config.toml
n_layer = 9
d_model = 768
n_head = 12
n_kv_head = 3
head_dim = 64
d_mlp = 2304
vocab_size = 31602
activation = "squared_relu"
norm = "rmsnorm"
norm_place = "pre"
norm_eps = 1e-06
positions = "rope"
rope_base = 94600.0
rope_fraction = 0.75
qk_norm = true
attn_scale = 0.216
bias = "none"
tie_embeddings = false
parallel_block = false
extras = ["local attention windows", "shifted keys", "gated attention", "value embeddings", "hashed n-gram embeddings", "an embedding shortcut", "skips across layers", "capped logits"]
init = "uniform"
init_std_qkv = 0.0207
init_std_o = 0.0
init_std_up = 0.0207
init_std_down = 0.0
optimizer = "adamw"
lr = 0.000839
beta1 = 0.9
beta2 = 0.98
weight_decay = 0.22
lr_head = 0.00456
warmup_steps = 236
schedule = "wsd"
decay_fraction = 0.585
decay_shape = "pow"
final_lr_fraction = 0.0
batch_tokens = 131072
seq_len = 4096
doc_mask = true
train_tokens = 890600000
steps = 6795
dataset = "wikipedia_en"
Each number is 500 + 50 x the weight over the matrix's rms, rounded and kept within 0 to 999. Layers, rows and columns count from 0. Numbers have three digits each.

# layer 2 MLP up, 2304x768, rms 0.0485, rows 825-1016, columns 352-383
469416405525508482483472515541583560445560503462476484548570525400506404543446558571536501417446
555484597454458537511557545541442577511471585502510472429499507473472508563446529524478506477594
486437501527444493558591417517531543507454477462473502603512568468513535481445580531504491439610
550460535398531490468569535554458459404472531570613460505592460520491441520527538418545484514468
588479451424497466477504553639599506494501506539482475494438490492510424543537516478538386422594
519470571529569429496503532532564440395465506398507515536509471528476486591465538465471457418465
581568530517524539529577554502435548524632411489451566529572481515490434514519422513499506469513
578493463474536504469465488444510452568532562472508453386546584491512425536512492491529421478501
496519525509481566427493525487548522486542501483490603428520482476489562544339499445423536505535
455415589501555607417595599616528546521539538490438569428484576476438461452493509505514483455595
558378528474444482650483463500558513576470506453521454366441540441485516435473578606601545477453
546475527495432500499579576515602458486496585447501416538455553527580519379487629546575493437465
516495507484506485546543480534556476522521520453566451488604448497543583619577531473615452427471
516427526519504588471453596533485513491496511510517441529459546546596526527460454557466538521593
489443561530473505501522523462519410476520611500494430461502520373492493424506402483481437544519
503506494536563471500513447491584472468541557447471539479483541508611478431503532545448522372525
556568501519527514467420475491454504557525528521522456563501513501444545511570440445509546448549
530477508518528533485521530553604488567587488505552463454568477514529473448437476463513498531507
567417543412484457503592466483515528435480492489476530499468564502547490524451446505516543452468
506456465525505403497549481497494549493495504433480516562511456527442449571442557549586477464523
582435539594551636574405511482526547525600427465518457646506574434579513490452501541519494471457
501585403481524561518510343503479500563589349452486453491495488497478522589501503506457544535452
469522602430528511522544618490538563516462488370568539539561553483515520515490516584486602522514
586476550519523428495483506487558497528497440493598487483516514443485498571532506482524458498418
605551478416538456539428533506474479432530516524550572382469424451463484491481510459518351537483
486454492542467501490501559487525529457487433533518514470483579546487418538456469529495478506505
485546453452462467466527448513441517521439480433505498594443598594501386475528489625415527411517
511557604554518470498472576466588491503548518425545512453489552528498491592459446520547512502534
519492439449475508591534556453489585501482575511572499505541447546520544437514581570416571557450
467499480486481511453476459519563570396536530446460475501523451474455430549546472472469481490518
522466489489517446533576499528629475527471530574569536421518617479519483524573550538514514466475
449515515521607454555478511469524463567559489481647472434483456613453447470527518501457466452481
472536538505471487537481430510432514405507472406551523511425498506492575465468479494562451535422
610484592423490545512568574606622549483533638465500514444491475483492472510476553559588378515485
492584514421412519478453529498515499516579465455546480443525470493477420545523493530501451494505
523390475525487487567504575444451536479370569464457454501477529547469410408410451523491380475511
532518468504639492465613539553443556561490495547571483463442499516481492456492473455443527459441
490500601532556429534534477554574544522558437543476448343479422473549505515355490509506438497445
555501483454401541540533478497544397489480523462505437546528533557625466439500441473474495503451
465555563479525508540493497509462533494557580525507435538638562477500556526441477520512494541560
516448510548509468585566473563430534506431543550501503441524450484539537527500480603531459481511
451400457453474593491551492557509545530476562483565441529465477507545610606490463468484535528485
434487413482514509513454542475484543467479414397466392499438480531480516444474525515611404498445
556497537496505497549554547461524523452527505472580450458584469545493504442453515559554556591513
463535463514453610510428503551464447546527526545517552546381522492527433495523410560635508486503
479481540464568515557432562441522494462481548432485560511432435504527519553429438529596461500544
496394492461591467529562462549541480511458385462468480546485418495561555479504598514436501531363
520504529548574480504506537640494555505579501553602509460516464435561481480476538556586481592488
535498511472451545459521521509471461590498480491554467462573453494601522534465548535441487556472
505521481489585480443477491604605517446494503584628556446516483452519496533529441492569542460412
514416441418522482446492382458539491519520509543473432429490539468495549521496517535474435536569
533449538496536533610522527481490474531517464483495475517482523569542602555528602560558456437487
587524458428599538445455541516584483492558516517605545490622391503480427490501558508542409479537
549510535412472466485494458532599565462556544609450467555534590553542465529488489399444436559434
460470510491555476484481498536506488552527536511553466457513431574586496521500500645445502478488
605524515518463522541525498526532624497432431561530564534481449499585524515545548517533534390527
510556441499451525533473458547577593559542554530530470474455471433535581502545411461561535468469
533442425411547445476471548505516489525520532419502542570484522500512487389452491464441414472567
571436570517442543523490545555538427501540505494634523468566439491486462504443456462486560449508
433473569478459414416485441593485428501553454471448476498437461533532486516420562495510496491536
503513477472524425555499431487497632547498481395488546509559422493484476470520518495514479498466
477565562451455499478492480516557462491524557562474495525505443477500536517474510453516529579463
481427523502438478508603534495499500465478488495446552538524528515520439567501508597488476506596
515477451525488485444488509576512478513508540575589642516431510474488502482520524553565542606527
485512503518418471437469426482505499474490461479485531523463484500490553453508498451503524505462
538441469498538541559556606551519467574567488505483477547490524549585516579452471495555466436530
524516474437526545589557544452577488436452417408515509451512391580568474497504497434474466572611
473397543475556564486535541457463452513491467474488438577495414477602433524570478465454482459529
499513560537533528503510430660527470537590409440566542525534599479577511499481399472510443520455
603488394507614480534463536517499543522512551440526488467439594511462494505499525480464440497471
536459528430547398543470547606516520532534527527526388498497471434458403468432521532397489563516
497518488438501441546548495540563472534532446465562488536510470456520434436527529496493547481513
479503522551572524537549509536521505478605495423544469575570461513500481613417490508501500583568
450472534458504502533513510425453515474563529438547558527460393457509583513486595598475439405515
465530472421500372499486558494646477591435448524512535494476495451470577567537467500551536540535
484483462554455559575471550503659589509504536558541527510439479459532428439557471457486568550485
494471440452546527543537556479500557560496556569527463495417556522557573495506445535560490486539
466556407441493454459578455485487496564482535531465394409474520561508545481485457465586464401543
476520486484536511446488517548409526532459461374544445502461496478554484503455442585521605504578
491474517499445444423513471639533465589443528490469445504516574519500519569533582528508508446549
481535438518448590496501515543546472462473458405505463463464532389570433515511404610537452526497
528539462552506409443486557515553550439481585569455533343527489549589479521516471492525554492553
602472527502565550439527542556496462530512569553459589477592540443589498469473465459523544411528
508498537489482468547545447533593578514514510492459451485458520413478535537409575483530411499470
446464417414520506468481524528537556465494595467494496535565520489516442587448522472463459492556
507505469482572560454561563473547452508530492485526480476432470527616507433532488488518539506580
511508352478559518537527542472503496436545551490559521565564482397472527393472588482581447493558
514538499566532590479464569538580550457519529546632462556442493528545524549429440450554518494492
569447528455472469551544518551480551498519552502457568494505550442527468576489510444454515455582
506407449478496497532535536501550414538452453526532467470459523505593488471512549500477398541523
491584442450549502519538416457479477526456520431521441547417606486534450603447533488507532456565
495501485457584472485510450541511444519506477470507517473504563476425461512468455485545467553565
509539471488486483480546490563428495490503564493451463473504584472594402540505442616539527516559
487455446378480456426502468551422392391476442492492439568555566462549470453363597556457484457572
538564555466512441507468506497444568462569465471466504534456496430477453568517507428440388469518
514425556462447551454482568531494493468493474531478566580573469482589550576490545546545524518573
499446518495558507464556504472469422539453525490514538585461415389594546473504524513526543577440
502507489546521525498508540449554441602524513431537459526444552605548529483413510527617519568489
692450456550421580490557529504495596511511538413571482517492509578507545491452466519459524517525
552407497596531569574435634495512415461529504543469490453512656544498388502521534535496468512484
500493520462518504517524438516480526422486494443547554482515498485481555445439453548516451530561
507427518423451443493461530559558493446476551498601558535486518516498523517565420623533440480626
574485485460421501471457550526497480477464596453515490430512529521503421512534514522517469505522
578498573545569506403489445535586497540461462434609485458481491556531518522512551523457439410419
469539480578468455441533530579534510430505503398565557436501499499551564570486413492561541513578
516460573453493527533546499467426614384586507582566525439558506536574492448533481516430499440514
437409516528548597515469515499458505457479522562527517418504491446527469405485512598574457515568
566419547587534575473444554499495575481536557457502427477506521518459450526387444489542473513532
448479583506565483511466499614500515483467539448525552527491451503567472413419498592529483492482
556533514524476468548503528504522456387508502546520453515476555501502424539435478508555543559592
525475567412481523490489480446486587482525510421470544469553527401521408589445605461462547557498
495513507537450452439586495514512436451541520516471474504544491477523430565519481515496568459479
566473455587475509359524632548567466535437479517607518457511437478505466517425416401418395534492
421425458472543397489586420535464508543513552475481454515449617504460545466481408612513484482526
448515488474540600543461487612577541501497448468474542556519511571586439570508454493564524481528
540513480548582452487535579492435496546445483552532434551482547443575441532412520529525489372502
544444483404539532547585467507422497653554495502580621453414565572527454484501484558361382463488
470563630453428437419545423457507422480490496485508362509575492455526499454506504545526603459443
519488448530428547536470556471541547489543559508556478458531454461605562464451521528529495552557
593388556411439490511482421553570503497470397553506584576556696465458451407480482530534472425490
486447547528539480528490529536483568589514470476551448588507451536499497528499537560464508489515
508477581377481569438503509529547375531530503550560507502477548435566465481526523564424518506510
607606507518478499547494499577472545519492476436650409390458506584609497485412426622586539478611
594422571529465420481518545588515553527496478548523412508514455522475441499543455568572469500495
502540467438499581500463393601536553442487520424520473461501506507512519435483470500492419495526
551560508502606538500518444599506594485614593400534481508561450520581471443496520536541458481477
585498600455505426528507510532524586488617555524574556390492591407502452466496531476482533545531
499534498454482484406519487519518553505536503493483531452388544562549473542560554558561519565506
491445554381529593459477524436485490563477553513487571595521457523450545504465525565529469526603
569507446513436541534462565520603628595501462471520511458517494505469446542472503512557490516530
592577462510588618411578470581544512524443545482511397425503498503544557472575497453484444468448
471581494504581475549507513524472455514480517428543411522454478473470464436459556499571551588513
497446502503491475542522538529434453557580489468476555524557583448494451536459469492528548500504
440454531550569511477634476546536486584560452511492507527450545495510490449534429515482518527606
599425463476484550507537547538435559455491508520483486525523552482522580453413563615453384382556
501494418525490525399478460456636605474508541560536466485569524407517467425483534489466477456437
540487546393515513571502481555519481536478482435575495527534431572474445482449479535513535448507
485507449548469514614467482542481499557476460443558468588474439492519537457520603494412482487453
543455547529538495481457488451523474459502570494492551417486563554554427499485554496456511427467
503517595480529425496525539599581517555526479503545504531571479468482511531476568532484519539467
559411549384441406499489496474508548505436533500511520421445623463504458431515422602475438526550
549466456645522548484500443492486444506457575494512460534553537407522489561495455509507551516481
538459488514561495515551579505551495499569553447643536488388453534523461522452487478537472543514
497568522408431578434485488517532424529469418524480525431495475446539534540519528521515554494510
516502468470571431563499431568549492456492489540583485474541575464535451539513522501461453359549
638487559487543527548484465525516473508482527460438538454584584467470477503436565471500446577514
443422545552509573475547486490666425513529535528564521547519435476570444489471423459483506528554
531439463463463633457442525546472425379580435535491573433462468548439442488524510576592553517499
559513489515435462513585482599502487605596514579432586411586511490554445435480515474574519532515
463440470544507543488553461443540540506596463522502475488483539445503570420507479499520373456546
641435587488594500446375516437552477436519543507536489473538425477577470514433486498457495473656
563530543434433497505502454497519476519491464517537600451527544393450472541549529578514499513527
550422543504511419537547537517505497450425485531549505515468490552607558430457447551533405524466
564494475535460562499487471476458583547581448428632489507575507410575541570512498466538541418594
528387522492437548551427495541472583504527543448581448443542490460557509532487495515529475587531
472505439436500432502478524435493433544449549451563464473472575512513497543495532483517486472543
561499433540593467473470385470553560421534488481468516441594457482525489462327505508564386553468
582534476506490499454637527502553440451432536500531489463545524434585477505490534537536523470489
526549551371505534550427608497519539408531518408491373543461541491575475517449541553578514466563
575493473532507509518507475518500537529474595415489454501528485444504432578447572531463554542550
496475438454643467445445502471507491577532428550502471504491554474481431459495497556532463491485
564472476547505445550471421536543468433518444541647484462446471558520504464483640596512558465488
521474513528568485568537543523454565579445529389586478570614571458548468523376459559556481422507
519456501478504532493565511513484526512607567504485536523540507499494495566474480519396470512457
448580477499522451522539459448522550543498538525518529396539527554602534442488455519461497520504
455409503465611447660503433532509442460507471485501397433525592491488369513437412613502412452473
513433545498511505471451422521535439489621509520552547434516458523524515468477437493412500517451
527458547481507468596506476508526496570575537544533471434521467517487495450564534531453445448442
509573549487476542541600490534484467504597479458513495477538543439618413444436464535552584544510
551459483487510563547498523558481516397481534496531543453536470467515520481467492520522423429487
575562567465454503569477491469511529561511488483611552563472464444544536469537509441475481428503
502387453421516557469584433558483429415480515457552495515524448488496420484439493447559598525511
536533487447566583484462473627575560530468554511542497486507458504604527495510553555592498592469
523565465534572451557505449531484509432549375484469564543512487622504514446482485575484527509526
461510525470450499392419531530405570571533512560512564305494495522564365442460543536506529464513
455514464480532520562479548463487535518463422504522518500493491449539537558438511513431436367485
432450478538475508453566532489499535452543561492480554504516468536444490413497495491472539489480
480404596462394513474579456504467508460485456363552520562586530521470441578485467722566593540600
588443405495548542499505576490473545472490559433553400390576459482536511445611482473481561467519
525470457438450532646521622534655505520589585491528534530549486446553512524435534481499447526505
506462496476500462552611505482440512538647510504478518542597565526482481523470459492466544506495
562495559506452613497478541535478442544521451524535481508459528523428424567539499501420491419534
537473461541558479502486551507551483490561549491491437555506456516506473383449546566543483521513
545494406521421561558448549493510577519597591447498427454517469553519466470462429464505478565498
476543480494493584537641506455475503499496536438544471508479524462517490480542451523464586471468
527506604480546502493546610536523477470546506369542484517478492471618460464588465509443474488504
551492515551485536489494501509519437519512607487550444423493550482472455515497505507606534469541
586529583464514482468496501545543554430578615422533512509497552497476475600519526557445487441551
516505552462506504475515523446524396433489405446508535488443538462530388557443497543578571529530
528461401511470544551539497463519509525513613482563536528414538551486543448419570514502467534477
484517540421464518531507474615560469458523383452479467411612540483412457540531431504589575468537
489536521406523551567479561508567514567532459585483520522535521463622459497414477504484528505440